{"num_hidden_layers": 18, "hidden_size": 192, "num_attention_heads": 9, "num_key_value_heads": 3, "head_dim": 32, "intermediate_size": 768, "vocab_size": 5035, "hidden_act": "silu", "norm": "layernorm", "norm_place": "pre", "norm_eps": 1e-05, "positions": "rope", "rope_theta": 10000.0, "rope_fraction": 1.0, "qk_norm": false, "attn_scale": 0.177, "bias": "none", "tie_word_embeddings": false, "parallel_block": false, "init": "uniform", "init_std_qkv": 0.0264, "init_std_o": 0.0, "init_std_up": 0.0264, "init_std_down": 0.0, "optimizer": "muon", "learning_rate": 0.00166, "lr_mult_o": 2.0, "lr_mult_down": 2.0, "beta1": 0.95, "lr_head": 0.00639, "warmup_steps": 200, "schedule": "wsd", "decay_fraction": 1.0, "decay_shape": "linear", "final_lr_fraction": 0.05, "batch_tokens": [16384, 32768], "max_seq_len": 2048, "doc_mask": true, "train_tokens": 144300000, "max_steps": 6192, "dataset": "wikipedia_en"}
Each number is 128 + 24 x the weight over its row's rms, rounded and kept within 0 to 255. Layers, rows and columns count from 0. Numbers have three digits each. The size before them is the row's rms in percent of the matrix's.

# layer 3 MLP down, 192x768, rms 0.135, rows 107-179, columns 0-191
102:129124121133132154099150158112119100112152147111114127150102116127129098125156150118118151142105131098138137090166064136163121134135126123126165134174142092143096121114158118149133149128107120128144135127106125112091114144123124154114152097120079201140146142122121101126130118155109101135112107193066103204126133109113115123136107132113124179142161121129153129081124199119115107167152133132114067145149085123154129121139107120144140131142122138109129194145114107117132142125165120102135126085117123146148090142138152125137113135118042126106165175137141101113050094163129121104
101:139125177182114130135142141099114134135133123173151064120147135130142128071184136170098159149116118151214138140158220131182130140085114138132151124181075068104131139131094140142136125157117133124224123120139136111134195111129115125129144116130211196116133117134107059121138115132127161126118145137171148113122125066121129131119126115138130162137123121133153135154129169150149130120103132126120157123085160134137126125152138121132106128147127127136124156091090115149139157117114164126123120096126126100130182149143123131122125165081163133141152207132107118123143138103153135140
098:093137117156115134136125175144113108077108157089101147133127133151135128099167150113146077101116124170080143126133120158135126110149160170176148107141131144165112131134094122119135125104188113153102163138126083131097162137130142121122125097195082220120127114140064165125130112109136073131141152096116149048140136188118141129111134112137132073130149123125118098113107131124135130124170128133117088143142079134103147140076133132141119130125136130157117159154112127100112111144129125149118131037139131140099190100113107136132116127071154140151126155120129083147166140132145135171
104:099138129130145122126190199124120108124128135156154128106138132117053135109174166155100123150126120169138110143170120165166098120127172106117111114130142186143116127124155128117145119140170138143121133149132167143088092154131123110133132153141120167121137104145074120135108137107163113127198114131095125168119134119137140131110123099136121153110146135128112117094118078123111119121132130126142130128140116123144142131148144127150122134119128143152133103103130136156119120151221148095107150137126137102129148102148148128158131122141141139176105170144109136138228135104120124118
099:149126102094130141164094148083123167121172133128125166111132128126145126100117143150110157151113152074154109114156122133178105136116068126149135125141145137189068115125151128150135125102147117118134113130124171127163110129129125107130128153224128131133125138125143013131126130132136101120210162122124082070129120087122128130126138109138126178105116130122100123094127118130132120124100107120117083124117178125104134109077131109118145117160121122136129117130126142172130141124102135169160106061117130145133144125149124121064116157081092138090179070129105133137124095136123130185
099:117118165084128116114180078153127123119116148131126115119125125130065109145107080158136113166136119118169114089117131127134135088150147073155089154136115138149117146130096128123134129171157120139138144124161141126115147119124107129132141184165114126144146141133135087137114126122143180130096129089134130089112133078136126113121106215131127192149148121144148144121118125118162122102108129127137126088128134130108103116120144123082163142087128133177117082130135113078123135137134146119124102157138116102171151091174157136114143161082172130134145141136136120134087170112126138178
097:149133118085131116122063133113133170122101151111129134115147128121095154114153157141146114132134149149181139108114080136109130136115096054098123180106172124120115124124142133134127135126192133104182123121091136133255044164126155113139136076135154158164137099137049099126135128177156127129153128115051097124125128114148129124128159130106119197173121123132145112167140166103101142111117140130152127128153064131128113131138147089159114131096130120131121202130126115129125130146068147117122102173132138094120139128143118130149131104117094130128146155128176106127142132119147142109
094:118127087209134119119155158160131108132136107155136111123127124121136103095131119102127148144151103074152121129123186128148128109133130176112131158123088157153122130129158133137127133180121103118139143123129134136127086170132146141121125112157195081136107136124068080122133128126092114130062092097092158117132123114139124131154167155127130149095144135125125151114124076118091111088118140117129130145040151127134096127135141074136136124150128127096128089123148142188121104126137138151131128118122110142128128109126100124155120164143157119116131176134163128114124163115143132143
104:143114165120142119117042176158129124211147117094114098142118124122153143094084143187110113109138132122110127119069133129059132124135088079106139151076078088096102121133145130111120145100160126111136137125197160119111143109125072150124137140102157142157123124122122165131109125051125152120072153167081159140121129097136133119111125157104127179118118127138164134100145137125125147149126104128113117103080184125068126142145104139153155146149122122136125161136123133168134130148101139148129092160145126121150081114165136132147140061121135135146101133130126129121069116115112129134
094:172121180133129097134224142128125179169142134130173120129108128160111142122135122103133134151120085183197122112103105152140125112133091130144101138144137154138163138125160137131120135178106124105124144135131104129067094129129104127130122140123127082133142126134084088129116141155165177114108055128114182127126117100129134127121132097134121178120127131127163120196139126111160126140135121129131187129131156127180118134109127107128136124092129143124134145098148121135129126119106147128120120221116149131139130120127133121171141104106155137159125152144098159131143134142128127120
098:210108112209119114108155167152118159107143142133127185129126124112160132178158103095114174133132116136157127152117085109079137141112115109141143128112131035189148128135119129129117133162107099064134155127095127133136112171126154141122121133092054142119137092110134100127122136124136133126077114065067119108113133128133130124128144114166135113132100139132131172117142146126116119137155126130144121144116193132153128131148144118150116124154122143113132140136129112126119128114113124134117122136122121150128157107113159127140119159161119117086122131118122098126115135137125129173
094:117129149224151104159085143173142118128128124168105108142131127118071131121119098045110127156119150107128133148176183179127132148116121105120120110005128157136158124128157126135130109091143127133116126129076101125115111117130118144128113084095154133140140170133132206126115131095121100125155173110120140142133142121119127117118166112140125162126115118134111146119139157142125143125144116120115144095143113129104099123146133119160146134151122122158126126141161115157121158138095131127102129122132101127134106134121173129121123104108145130112141071126142125129086138093128133141
097:166122139177121131106157113212142177119119132117152112132126128142092123113102123140120116145150165052143115140155062067139114125113175100116115135113089100143183134128139141122122110136139107120114123122069153115108110138122125078139126145156121003134150144128119155126131135145120163118169086107135142161131127149147096106133101170159117135120126121130100137191130139152153131104068145125133094110153116124161145116163238107123107135068131146137136077162119116153124165132091149112091114072123111124106133130103059118101136156145147097086161182135116116124169144105110127098
102:104144143107121123111031061074144098123152114113062127131123139132129109167145183089111123135117127118112130138096133155115130149120131131151164104126169131098167110126115130138119112133118126132171125111103103138144111128128162123133130131152085155144129123124123084129118118069115131125204072168157148124119128152113115123153146173086134146160141130121110102127120186100090127152149136120158135116116101127096115109106142160111136126169122124097135142131147105124117136126149081133122143109129134147127113131149048127166125103104128116146160119122145121123105141117120108088
100:114112050109129120154043137155123133171124118139122087111132128142117111196168104099126164103118120141188115086207119152168160096106151146176105125160062125098158118130133134127125125119151130147123136129151107131208142148131144119115140117146140133120119141131107115127143140147129128122157148114128105118133115113140138125141097101068130101141139139138104111144130174135085107141136135135117226119167123129140083144138151149107153138130134142131143116117090119119115169133183169112123119134128113110134188127139157130057133078115138113109149167133146143154105115135116129129
099:123136098180128120079089048144117104163135146076107166119145129128125125069129141165148111101133110227182118131115106146139127129111169100147138112118141218087128133119144132111124146118077117099163129124169139121094140083132128148123123135140095131107129122142124075125111128118141086129191085131138131133120125177139141127135122136097127196106161124123107134129107151116158145150120125134126205118142188122130133126130154134171126128142133115144140107119143136131153129126120136064100140195137129134116148126115165127138135182128138142121100096117142134129146134168142124154
094:119125205068124118154095126077126138080123130180157161130115123125150130127116148150119145117123149108179128134138168119116154111111103193079118122093103157099106112132124125133130117116081103127129101134137062129089116117127165151131149136037101112106123112131084199133142141146133151137122110101117183127130127097127126122118134104130128119098122128126105134077141108127115116129133141131156092143073135123141163123174137126119131134072133139134125177099123106133127128123091147121110136118124130138126115148157140124120121160093105115094152149128164114119175155128114115154
104:171130132107133118163100077088146131072136126130073118147117125139139089125162045138130180128109132119151126139133109138158155157125156118089139150119188050106116109118182125155133131070108179130091143119179110131102140151127109141131113070125010152141135138127123122125137127107112099130137123093088117109139143128116120123126143120148106092137129122126136120107129126143139124094192108118099133118175113127099150131124152131133128120169122129117138178131121132138139167120187105170155121165117111151122112108130105120162133095166091123136116166128132159126119108134152127147
093:113129142085142121145219140121141110174094137122156122157112135158143109135123108157143148130135095171158125145125160114076097129129106128152116110171105146120079122129190126142130142072107133097115120116165133134136111141134145124121107133071130140153129138113171158113132117107136071140175115124130105144111119199129135146124131142156138180156103125129132141110121169128127136132124113120109165138123134140155130131172151129100135120143126115126136139114145106117120103124196138099121143133138109126103117123151175136084146088131151124100132107129126139126138178133143134077
102:137129096138137113132149211124126121166125106131137088126092124116090153086106175116119155186143099161097120127106211116158120139136104131086096156175152169136086135130114125093128124144141118133108104122144130138120176101126142132135118164149102118126136109131087141132128133192116134118193154055104112155128110190142125126131163133126116104090177128133043116074129135125141134128073122125129128093081164119131100132116161125112141135168119133141115084118103130138116156157085156167134119143134126120124097118129109130168155182159119123155099186137182151123119127115114139128
112:084124041102137113103076130185130156114112131102173063121108127127134130061133138157127174157111125077140142156139147128089168096141111091127115136135188080141130135139075131119134116133148150145140156126155139114140160126133133130119131145097081113160123135132140092131115131181121109142084110130117110156120127137112143141120120131086133111133157146133165162104116130124155134133100101127115166113093125141109087125169121170099151119119131114173137067107094138123128099131119183118131135110128133096134156108114118132095137187157144140192145045131143127157108194110103139125
100:092133134079124138111046100123141122108115149102115140124131131134149149105115154126130162097136134128198113128139138099125130103129179127144144153157109106189170118136085126115136122187132114159118148118142142116069106123131131136130150116178083131094129104115164137128162120090156136120097120122158154155125132179138124131132095113089117204114148120130171142105121213106128124107156160125132144125105131126122148114132156139117149135137138121166117133111115123144116144112096159152108147117138122131129187103124106127123121138080105132154189121129124135144179137120113126139
102:127147099048132141111189177160134079126128149118143139135117122134116100087148106127125121131113044066146136118095106150125132124120167104136133118118218143125128130127121127122132135047051137099125126137160133121131207119132102131129138162149120168122143095135182062128093138117150168118108140214134130127114123076106127127140152142133122139097121133122118163099126121158120121134187092124105119134104078125118129141161126130144121126192123140113130171100123119068156144112183120124132115119116126113124097112143072123192118144139118137144131177137077144107135122144128132129
102:160158129126115113157141123100137129203122133091116133143146132098143138142163108107139144142140165159178101129092152147123124128135154124101148119157119141132134131125143128109134117129143133143113136107146111126139127109130116116137115153160160123149133129119140211113114119135130124121193177164175115120127126121141119131102157171135125141153108123122093114131107102115133142146145140121143127131158101133140117126169103119092099127125131138099124153114131130111116110134152134129144125148138124106089149148145129132086111160097090138163087156143126137116177113123118136145
107:144113141105125142165056108083122112089144132139152147141136125143129141125106111109140148081123129100198126116146128102094152147133122131155142164103031075110113125117157123141136133174165133146128111125186180133157115130129070115122117092139131184109129139127149098130117125079149082135191091132066140124137132133110128124127118119099128113099142117127131115099132086136109132133130124126122126120111144121116107116141144142161121131134126118155126115144122143223131129123062104119132156134117134146118092130136127124120138100099122122154124072131140147108151136171135126084
100:135135162115108143130113069115135120131063136100070154148133127146150129094137128164133080118139136148129139149122181135104141128150172150158117149169121098142116134125105124153120133104096088137138157124153142135089156125130153144121123066093098094123125173112155170121134127140127101131089178092154098092133133066105121124135131159129129128152151126132134170151108088122138126144135130130120179175090173136124132112091059147130139125161123115123136153116137161104106100122078113170130160141129101162127163145142093125114123115126104137145100098130116089136137092151176134143
110:158120112093124123102128139062133122141152139097181104115105129127169116115135146122150144090119134070117117137153175161156104137126173172185138129168081147130097133132142126133131131130158097112125131120090135143069195135131157126132126095187197126147120124107129197121126125115114143124129140135084102195143122143126131129131109106147143152098135125134085100168124161133137144117176119129138184127112168131105107138140070146162128131183131125160118093122102098136114166132179119116142084111135143107123155125098045132110149127122110141141153186141129117127084107119126135107
102:106139174108145131164074132120130118141164149092143103133104130119129133119117151078159116183126142080110115115120173056099134142135065134125122143131098068118124144126143124144130141107081148156143144149195150134174108120128154126139113151102146135152148156122069091135129130063106096123102168126091117140132136127132130120122159136163135135123117133131116146129133109116118136151102125141126099135136117128124158152109151144109127130058131109054128197108162143126128122152110120109142137109136135136127136120111126130068126111137128132134074161133080170162129153141147139163
091:093123097069120144136116139161124137033134120115163142155112125138138110190158145100137126092134157125092135127096119175078152130112090110112153093164189155101149141123086119132125133125143111119184101125062204118152162120138119124104130177099126158095113154129110119119090120123097114128155135098078133094139136163115127141140135101135131173105127121118143104122127085126129140067122115114113136178138137137116132124085119151110110118163128124110108156114136113096152178123110104086123114143112108163112122130151114127143138162077150116153088098128150172115158110152138130134
104:101133117106135131118084030120130107168126123134172111113150121123125159204161085120129119188121124167141162136152105109112134105111113079133118138100172140077150133131124137123125128092139133182135132114066162141161109124128095113124123067150178143105128107145139179112137141090170128135130095091105175094141130107133119130140129132115118062134115130123144129113100145128126111128121132118143053124121077140158135137130119132142104114148129135121136148142148100142120097123146120154127125116114137155088068130108125121126112129154134095096133104115130137145183135143123140143
105:161116158188128143123119124213109125169138118103117109116109126122160120152199141140124106149136076194131155117115136154129114139145191067121121141149142140130122112129104130107127113139055136168118138117180156136221145130126107130110154108218162078124131166129129171133138125095169145123162092122175102088106133139121135132144095149105124044147151132139161135125131097094112124144143123131109170137161123127153101129127167076096145130146132135152130114154138141122139120126090118142132168086126129115145098146144163126135138220153139143135168100135159125125046148135115137089
103:137146127143112145161064129084129090190135122038067174133137132138154120195190170125139162128120142094098139146125119118127132119131170109103107149075154099138126137124156123120139128168101138113097142120102149118118134112128128118129123129064096167126127138122187104119123107169142105130098087138193215116156150044132120134118085118098128093097119124119082149112125113138126137146095141118113072122140186131139136098091110109142154125151133132180146100148125146154152111131093097129100133084124120151095136142143114134180116139118096117144126110127136143100137127138140115188
094:125108117060132112105178188146119185103123130087192114114124120143089145193147164131111131142129148110183119131138124138100153124149140174100095137101105112110164137127149120112123114126091092062067128125143154129073114086120079147117137192103144098122119116110134141136113133120082146128148070126150121134120122120130126116131101157150141049113133125133138121124129145113186121103157117134123109112096115123117124111102125146124150125185130119151121061161128140130119132125033111185141140147129129128143061128145143129194123119142171133132142146111160129116121158142161116164
100:152111108137137119101176163130121161072130144154134180149118124134126170166065072050138106125104149093112123111129088104142151141135073133121103163184184178154093122127130124129137131136074148123168089118173151117097100147127113138123129122117043138108119150120129159131134134136112143136139158122116173083125124155129133135125144141144123109105131125130140093146145099160143114113091109120115150125144187131083095129130131142141122125088123127147130114157123146153149096139079127105094116063116121145123183137130100131109121155154120114150085134122121137153165115153162133070
109:160122086085132099136072075162144077146155124076121113133116127143119155075110180125107134094118132104187124137129157139132105116127090075130134112125122132191078110136105129122125146089104113138143125126124136126108124108127180125135134163052097105153127108134055104130154144151140155110099133106128081120130141159114115129138088136153122191148096133141165110202134145135111143085088144135138177155178083124128145130118126140121130133126130133078109164119133116159114124111197090097135117131127146109131111105076124121140134131145115136172137187139049137112123113106122137166
109:118146127068122128152111133094134115156129116134144126093131136106139137057141145142126119117119099152228125112115145143166137126130093120128148155150193032108116107131108130086135092115208152131108109127116130111101108114127152135134141149132100105120123113151165130136134118132105172113159126108178103096115114207131137134127137125142126125137100125132144133113144131114133132101109136129111184132187177135170174140111133154119109123164138095128118095120098134134119118105182147090139139039146126105125154140153117130180136144167176135088180255124126097131088153116123136116
099:142134130153127128143089138162111126187083113095129115094159129145115154162106103080113183110136105093132115147131157136199083095119156155122113128122117140102137113134147122114132121170143145162094109105098124128158147135129134131129164150161187129124125120126104120129096128087131163117062107168133164156125126131149143135115163108113134133151144131117178085133138109106141142122115131119135104127179180122128186121147142118104133122064125116144121136112118121127145153130059124091118151156142131115118139092146158132149108127104149149115122073119188116128077081086131137097
094:109120109121123135147084164150103117143129132065176161137100134143127121087120124150070104126141146122112138147124127102128141175137079227149119097130127125101119122130131122137125121141157114139147087117115122150127134138127147107116130111130122023126121132110069100116119118146160169121183157124136097128144119135151124125113110149138131142113142124124121103135130142109166131180095135120138178109146046135136106097166156124092109125126130133136140076158144128128115138153117130171160136142140137159110146144132114128123145153138119121143156056127152158125089129111129117187
103:110113093176138108156054214116132121149101107099135121128125124136156102095146076131116131173142163219081133122121089116126113131119089127161126134099148143123147115128131118124120128079127115126070123108118139129152124091125127119122117097160079128152129154128165121126131125164132069123114107160136093091142137147119132123130145115121131126160113137125124125071127132132136121121113136133137111150118157120099123132128092096077130128113123116121139128105156137139137157120114099170132112138137116151134137153131174129052145144122122131059152116118072111131104134120111127148
100:114126125131131121120107158138109141134102133168164167122126124140136169104069116096125151116118178116150117151116153134091130115132143095109119126117154160122050121127098124167136112099105130107173123127120027127111069149122126171133139098143176127145114146131174111138134114133138165155138199109100158143121127114134126131123123129124128092125139130131163156134115038125132118149180131132133120137123129124145133136097097130114172134099136115161163144127133131161131086157094111158118139108132113141109122134114133134088106127132076118126111052115044089153174124130103117104
095:132127163070126127121116103152119159180123118113111115115106129112172128186157124137138131122129130135117110145163135078146122137125162129180162101174069109107129143130134120149113155116079148121152129137142133112092076082125100121135151158122113159118140193119125222137116124171100121111072103135110126130128132119117120117136093125106135166127124126131111118148135130136150131129116142135129152139110118117157095118088105112141136130163118133139093105139130116104120119137174102137138157148129152123140106136119105128088123122190104134107132121137157097123107141123105127126
096:126126139088132136137189086146141111139124141152134148140120124079108128159041112131129169160122148165108114139116095136157154111126163133166151138147157138176139126126115117135134123105115136109104150147154141116087141140128143140122138116107127108142118106118125197136118120127144193117131113139149140190119146107131134129102140165124143140144150122129106133152142160138131125119158122134125177142106020127174146118112168137106149129177123123145120111139129143067121205128206164193142113075134123138125108108144183134150093116103172127109118108126081122095121134164129115082
107:077128089195116125133103084070134135182143123152177162129126133127086130090086152141149109125118106049149119139102142141169117129136103145098111176130206234108138122131143135120122146081097125087124126134099119123159110133133154119129109076093196091131124140136129138122112130152133130123089112173124151151140127104153136133130119115124131130158099133124121151133126126145131130099173134133109121117145170127163111128112178107168104124148132117167158112140149167110141117138128129091149127152135141131116120115100161132097122118153186117137129172109142130131087094134146130134
101:099128144140119129162216054166113129118140101093170087125155134130079130125151102077136159124128110128096126128130098100120111167106184146086149129118150157155177121128134130133129145120086128140108139140102141130159115143130092123126150106167255069117121145138118158126136120139129105134158123141146161130114136127128138129125157149108124082125111114135086120112129138159105127156143136127140168125136099130075122136111105121150118136125127132107124119110130117141133090114111137115100143203121124131127066132131141133140115145133090133133128155136166126132181134125112134112
096:134130108172136108085108172097144117063117156125154137099107136138130126173138091101171159154131127150149117108128120122169119128125169110117136109108139148100138144132132131130122138046201130169092125126165140125153163149132109127136140108190137125130142121142117128131118129139090087125194142148152174103125133115119127122128088070138134137169122124124070155076126100124107118125113134129112099157135153133158131124106179143170110132091137128120127159127122123117120165128121137161135145132131144115112151104134194128101117169114093127142082181136147099125114119109130123127
105:142130128149115125109217174149129133185096095146133118129115128111182105116141160179151117160114105105109141124166084138080100109130140158111149100129109070116122136131110139132133153198136146130153128128183147128040135151130129137125115119125161155146133107153079105117140124135153041130179159148133111126143125167128140141126131160127128164136135127131103140128122178130125141133135136120135072102126152134141142159125163139114129125058134133105120112130109115110140169123139135094136120194127138144100129136075125129108125110104063131131138129131189172078133094134102134127
099:103126144195124129145068122142140145071122134154137138125141130148139155095191123156110145089115127100175108093139156111065125132122117168097116144081102156097073125125135140122137155081177153090149146157115086122135162139130176129130122105121143153116149105156118152133109129162115129142135115134141163130131133171125130127140158101160119183159137127130090141130137119137104114111168120131120144153137118119062130150129123136100100135115129137118133137109126107133113116121120131095135116114121141128138230143127133126140119106147125123172087151128137119152170131084099121118
097:167118108115125102125138128172124159133122111146088087123128115123100118086173162116153124181115119120162117106108096156131127137137163168117119144131085119118087114136145128139122111138114073108100150113119135131100157164128094185128128128151099104149150160138152084123158131159140100114164105143060114133142134181139126124112114120113127180147131126124094120139127165130151138114113134117108181131046119121121119150121091135107130125168129133118129071111113125149127139136203118162137119163128155134129109128126134123146129125108197106117148140124073133113126138156129142130
094:153147117115118124127143054115132122123128148137100096144121130144123111137126139088150156118142090067093117146060083142105135119148175141144129096120090095137144123118103137162131119104168161083172142145121112120123161092129159117129123080093114131105129120142181188125109128147090140127113106102172141112125126139136130127135122170139119136122116124126106148171134146140143134091145123107107119139123149133173104133111166132101129122129129117158141090150148139139127147126136115125134170112131120154103096118148189121150152102096128121132174141135143145106129126152122121141
096:160130169118115139109112138108113122185113093122078093115130131133167103159147134090124114125142124135103136110145134086154111145127110117163146099128130041154103117135119144097136108150179117173140103103118121134112124123134157133128149172160088169109119134140141183122152135127132157130182085121148119096130122188142142157137109139115143087115142157128145101140138096111119115125111144115159167122229118129178140138198144125123135121118131148129129141125140113130144127126108122135118130095117132118133115131108112121138121099146142146111072072118101128110114131127113120153
102:100125107113121121171153060157128179149153124147123138128125128146107117055099082204122141108105160156206131140166175170130120116129069098088108120126226155130131122129214135130132103114170136117086138133174130123073174115130129116134162077093088150143145169134121168138143142179103083124119078119174119150126124134129127126124139155148127067140134122132170127109153196111139114140098115134121166106107084139089138112118136145114151132139139138111139134129141149127122113126193132132145126115126122097156131111146159127150127128158136156068116094133135159116156115070123122131
104:147130108122122139119025116092111146123144110134135153129149126097190161084086180103096105127132119047137135164120090062166130137144204122086110115164161124179147116123132119135130126184200102084156107128098123136098135131126124149122142151109164123131125141110122150127126126122119115130107143114063120186116127137114124123145138130152140171152165135121149074185138108115104124117126122129130123128219141122126147132082138122111114121111122132150161133145146121144115113148137102174112121113121136156112190135144108127147121099147061139205128074116106086124030117151130109128
098:067137153151122128090126197119134117115152156142145130123106126120157144138129096134102123153141112177124126112104133097241096146122166153135134116120107029127139147125133123131124126120125142099118118131143079126166207129128110135126135126167119148105123140132113069133110129127147139125145075109178158058133114104104134123130131127111128117092102122123090134141123097113149139088123111128145096151168113125118090138111144151103144134182128127111154118145115126116138094128142122124132137122136120151109088138148146124183133140165143135140167170136118151127104180106147127113
103:126126088155128140182199174076120093024096130118121168145122128142086126119108098111138133165137137139142160116092106139149140156135146114136148118155162170127110121138163115101121154084114131118164148141086080123162123147120139136136109143156140101127141110114180170137139121133145089141133185128202155123153123091125120121122166148173130069086131132122118135150139164118147124146202148121136136139114138123140136124142216122164122128099113140119129077140179111095144122139124111111140119092141127145137205107066101134118110142149119123112116128117107120114121131142129116098
105:172135194095130142095140179078123192067132128136180117125144122117139135072109136131107158131132138151207125125094132180147153109127155093132125129172138112136142124128149127102127144114133151141183120115162143122071139128124127136126134137121122173123144135117145141127128131123151077128147141173135122135129125083138111119133149146137129105116124130128111116125114093117132141143158154131127119129158122129124143119072104129125149131119132134174120170102130136131139104128127125114128119143127128117129143147146056126157131124114131119129088107127151129154148145105100126087
099:129136081149133126123188100071145171090130131152160141146125128126143144087134153111150118147116161109065134146151112076182119157134130203109128127147168098112100138129129123132134149142107142127091135123109082115166180096127115154123144165170069110115112127127123146127157133171131150124162105150164112121132129127117134134131135144172121108181126141134142122142145166135117118152137133134130125094115144131113128148128095146136127128070128140141123154143133133098139043125080137147110150163128137132142139133099104123179115092128152146122147129143184146124168084144140118134
091:092139130112127127116093193148122096080125134124159160114122134149086133076105145085122065122120096119067138152150191104160116143142135041126129100135118170141158114129190127135125116128114102140054125121115164134086158113125142127135102081114200118131117116144125103123127127090128126125116165140144110097131136122120125134128112106138123213146129130127146137111137161155166128173177131129120118109171076128146119130150108146159102121163123141151134058158120122110138141135132107107136108151128131125118158131128132127122140140143119140170159101124103140121118163146108127114
095:075106151147136137185086062131104147138107101141107117128148128119120114058119131122138108112137075148160152118130111175137103138134137117096147118186135067135173114136149109094139136102111113160152093131132134128086108100132144126099156120138168151129119125137194159131131126140197139133123141149140170119130129110123142134119120143119146018111109133118141106100129122131123117115120144130118083134082208118096081136139051120092096121170127134132125134141134123075127124134150117115116116049126152127145164130145119136124143103189139131124166093126152141139119117122111118135
104:103126147069125149137117194117125096115087121065079067146110134137090104155144108107117158137119137133149112124086180167046117113138168083132132145145088156088144127117079133108126120155089134118140129107131133117118150155126115123129140116165145131132115151135143123135123129080112172121192094184164148161119132162108130127134103150136122207122145136131184130183116120152128118136159128132128116111086130124166105132123096136131124134090120129133138087128167123128124131135099129143133104121119118136168168114181147126119144130123157126107106101131131112155188113152155111124
099:104129136131138139100113148119147083081073153104118133138134125118148147170127100090141114119140135097086136159185114110155138129129113100100140132125148202121064147133159128143125139074102116166094143129116091125198139109125113134123122107150121152143136147115106039129128136089086125134160131096098121180140136088124127121116141172153129005107107124131091142127125174129140129154151117136102137128167141135140142134128127163104139123177129124106148051118122142125135155123155133167164128152137126130155156133143140128170141074137128135084059133130182147144138129144130135086
098:144120107145127127111097099107132118177118116117141115113114133151139145089134084107138145092123127085054141107102078130146140128145160129140123099151119152134120115135132120145130127126175131153151151109064143130100145112131113138133116139120068136132119120122175100133125117105162155132094200185156126180126125136104130126136141116152132044125138116123073114135139098111148132141130100114118118147171138135134133138123145098106131127180117117111141136161144123143120067122157115142113135168124099127120161114128119131122130104092170111116072063129079112126147176102141133081
096:101100129126129127108141172168118153065096116121150104111163120146057105079127141112143126109130127140141120131125209202059157133129197109144116098155079139100174141129071138085122098117088110160172112137146113135180105119124140120126135148125168073150141107137112161126132139157116102148203130157093099101123121162148124132105142170121119122099130142141131086206132123120115114112144145137130088100074153130108126144105141127122130134137129138107115145088114117083141196129123125151122104125122148083157112142153163131130147155153145109123161159133156165142160144111119142137
101:075115140117116137157127131109138091111106133090145137149153125120123118096192092123102150154131088180113127159118112135085116161131116099141112167044165199196125114130068125091119143115059104139097127153143102137139087099131119114120120122158137112096111154122100066128143140150158163124148184117095095093128126128118134141137128118127135149134111134117156111118139148148127122155116096124117053116125127127136093139118115095153132109086122123104122145125147130138131124109065135168111100170117121146144148132084121122106134122118080134092134185130136139165069123177135119113
107:098114143086149120114063107162142152101097097091149164131180125096188131136117095147133145134128116135061139125148170104186129122125176103114117152138061180116064112137138121132120122067047114143018104144102123140095117134129133130137113125137159150125135103127152207136157129076123128138080091127159147141116128126109134138111109106127130161121132121131091108103147129133142133129142114137127125114154167126111158126112091112148130128162126117120132142135116141125138139095144126141141130182129127103109147129127150134098128121120135136185094136120047128108080171099161145130
098:170116154093115145117156114178120115143153124147130107151120120108125173051132110124116090137117152116095128104080119150133145116128083122128120122074107070099154121127100127120127116090148108106176153131063131122129131135127118111123141095146038078103115113128088134135129138137105131135089151128064106106119129163105131136124118144123129095129105141130118117111138218133120131133092126122101149131175135127116152124190140140131152122202120140137143124140129131139142119112082125117104148179111123135144140115130065119079115130156069134091147120115126141122092128127125124095
096:174137158062127129156101156120107082136103118106151115125123128108129088092118111126098077113143158186224116110144177116106126120118120168149149099152155107103150119118117138139151119150164158086106114127085090137110188102125150121134117143136152098118131127144131160121159128128112142133098188104146112185120132116134146142130152133135120181149135131146160171094121096123105117118061125129141166087145154135100176112164082131150125124137120132046117104112121141129126095122066112120137131124125095101130167150149144133160114181165170138080130098134117132134111100142123142149
097:157127137103131111133072093147129093153143122116124084125109126140144151111039149097123133134152129061144131141151167111164116155143206111140123118096148116130192121120122148102126113109046131144183144104144119132083180133125163121141138139122116143143125146134114104121125135169092143122106179096108141159123127132163111117122094113089106095172124128136073115181112145109164139145124144127118131174154157115073117119146165075131114137103129120128141139146158141119144115147143083108137142136130111127122245147123164117128118151180111122142129129130155101122089154138161133119
101:138127110082118122134076155117121089175125108158161145144127126119128123145121136173146162131143098102112112095129183094085147145118134113079128130092118115127124135126142124159138137130068136118107123140196112118170096070129137138125127144086206079090121152126097117128117119150158120138084156128147140131123139148128135140133120096136135169179142136129193123125150141128127117097156124129103163152160074130142147112072132133108102120065127127114127144108103104111125138138160147091104117031123128122134101133130163136132133156116062130113082075124099133126150118128135116163
096:104118071096118110131102119158126170072134154174088134114147127117117120132187147139160177107121130102037121148138108133164115142151090161130138138095147117129136116132064126131131142173098128155126136121138111124115148135124130129124153115151097099134135081131178169140127117144119114127190128198078118060146126092130134122139112055112140142138080123130128115152131151115122141123114135130126054120184127121092156133163127129123142138172133116139112116112101121139132154120135119116111146199143113123139112123135096133123142144126112137182172150118124150127100077146146127154
099:117132118083133125152098133154126149115129116133178133141139129128107115197127100183138164081118082070158106109185243154126140108126112075119085131161113146086090157134139129133132098179138121108160119136126113128127114115131113112127130129129138123110134119113131134127129143088103148127201139134079106122130116123128133140113111136108131087151143135122184159204140093140128143145158132127134098119151158126099158119134153147137109119119126122105135145118120129143137141126157124113138123123132146093125143134146139126119135114110120135120123169137143113154137114124140134128
107:082135074108114126129093133138121100122176146097072143144129127163156141121133114139092120088135147143169129128134093114132116127125127109139146152100129062103177114114100127125133135076120100121085138122037124137183069155125098112110131180110140089126112103136072125124155130094131109128140144121121116164125137108140129124148089132116114102129125127125168134112128090136109138119174141121145205192115156122104105115097161138109091131119132134132132073137154120116147081136086088127148147192127140158134117147096098118048136095104026138128106096137129153124101096178177118135
106:160120129154126130144136056067130107109136142102121131133122126114113157096033108119152060150117130118141141134142068113162159126120213123133111097123195113116187147126154129136124132105107132161092105111085057115084112143124110143125131145116126088124132125112129153125124127177185090129142142103110112095147126195121126123136141101097126100154126129128115142123131112131139115162100115133125145147077068127120132124101108102135102127125125133116132124132135128099146117123132156124140119074120118143133175141088110125107129100198151129092118048133149123136149124142136118148
104:102135161146134122177086087099131109190110146100166147130127136152096131156126144131151119180141116098118123105129086180167136122119134165104156151112127173113151126121092130125125133119123143169103125127118126133219118149128154108132125137145101103107118115126153111119107123151137155143082168159153154181136125094133128128145136148138136089121110124127174126180117167112147132142105135125121094139130149135111132099134109132090168122122133114160135090153138140164136118115103134123154139086138130139116135116130140129177139132131066122138207091119177159151134132147128120156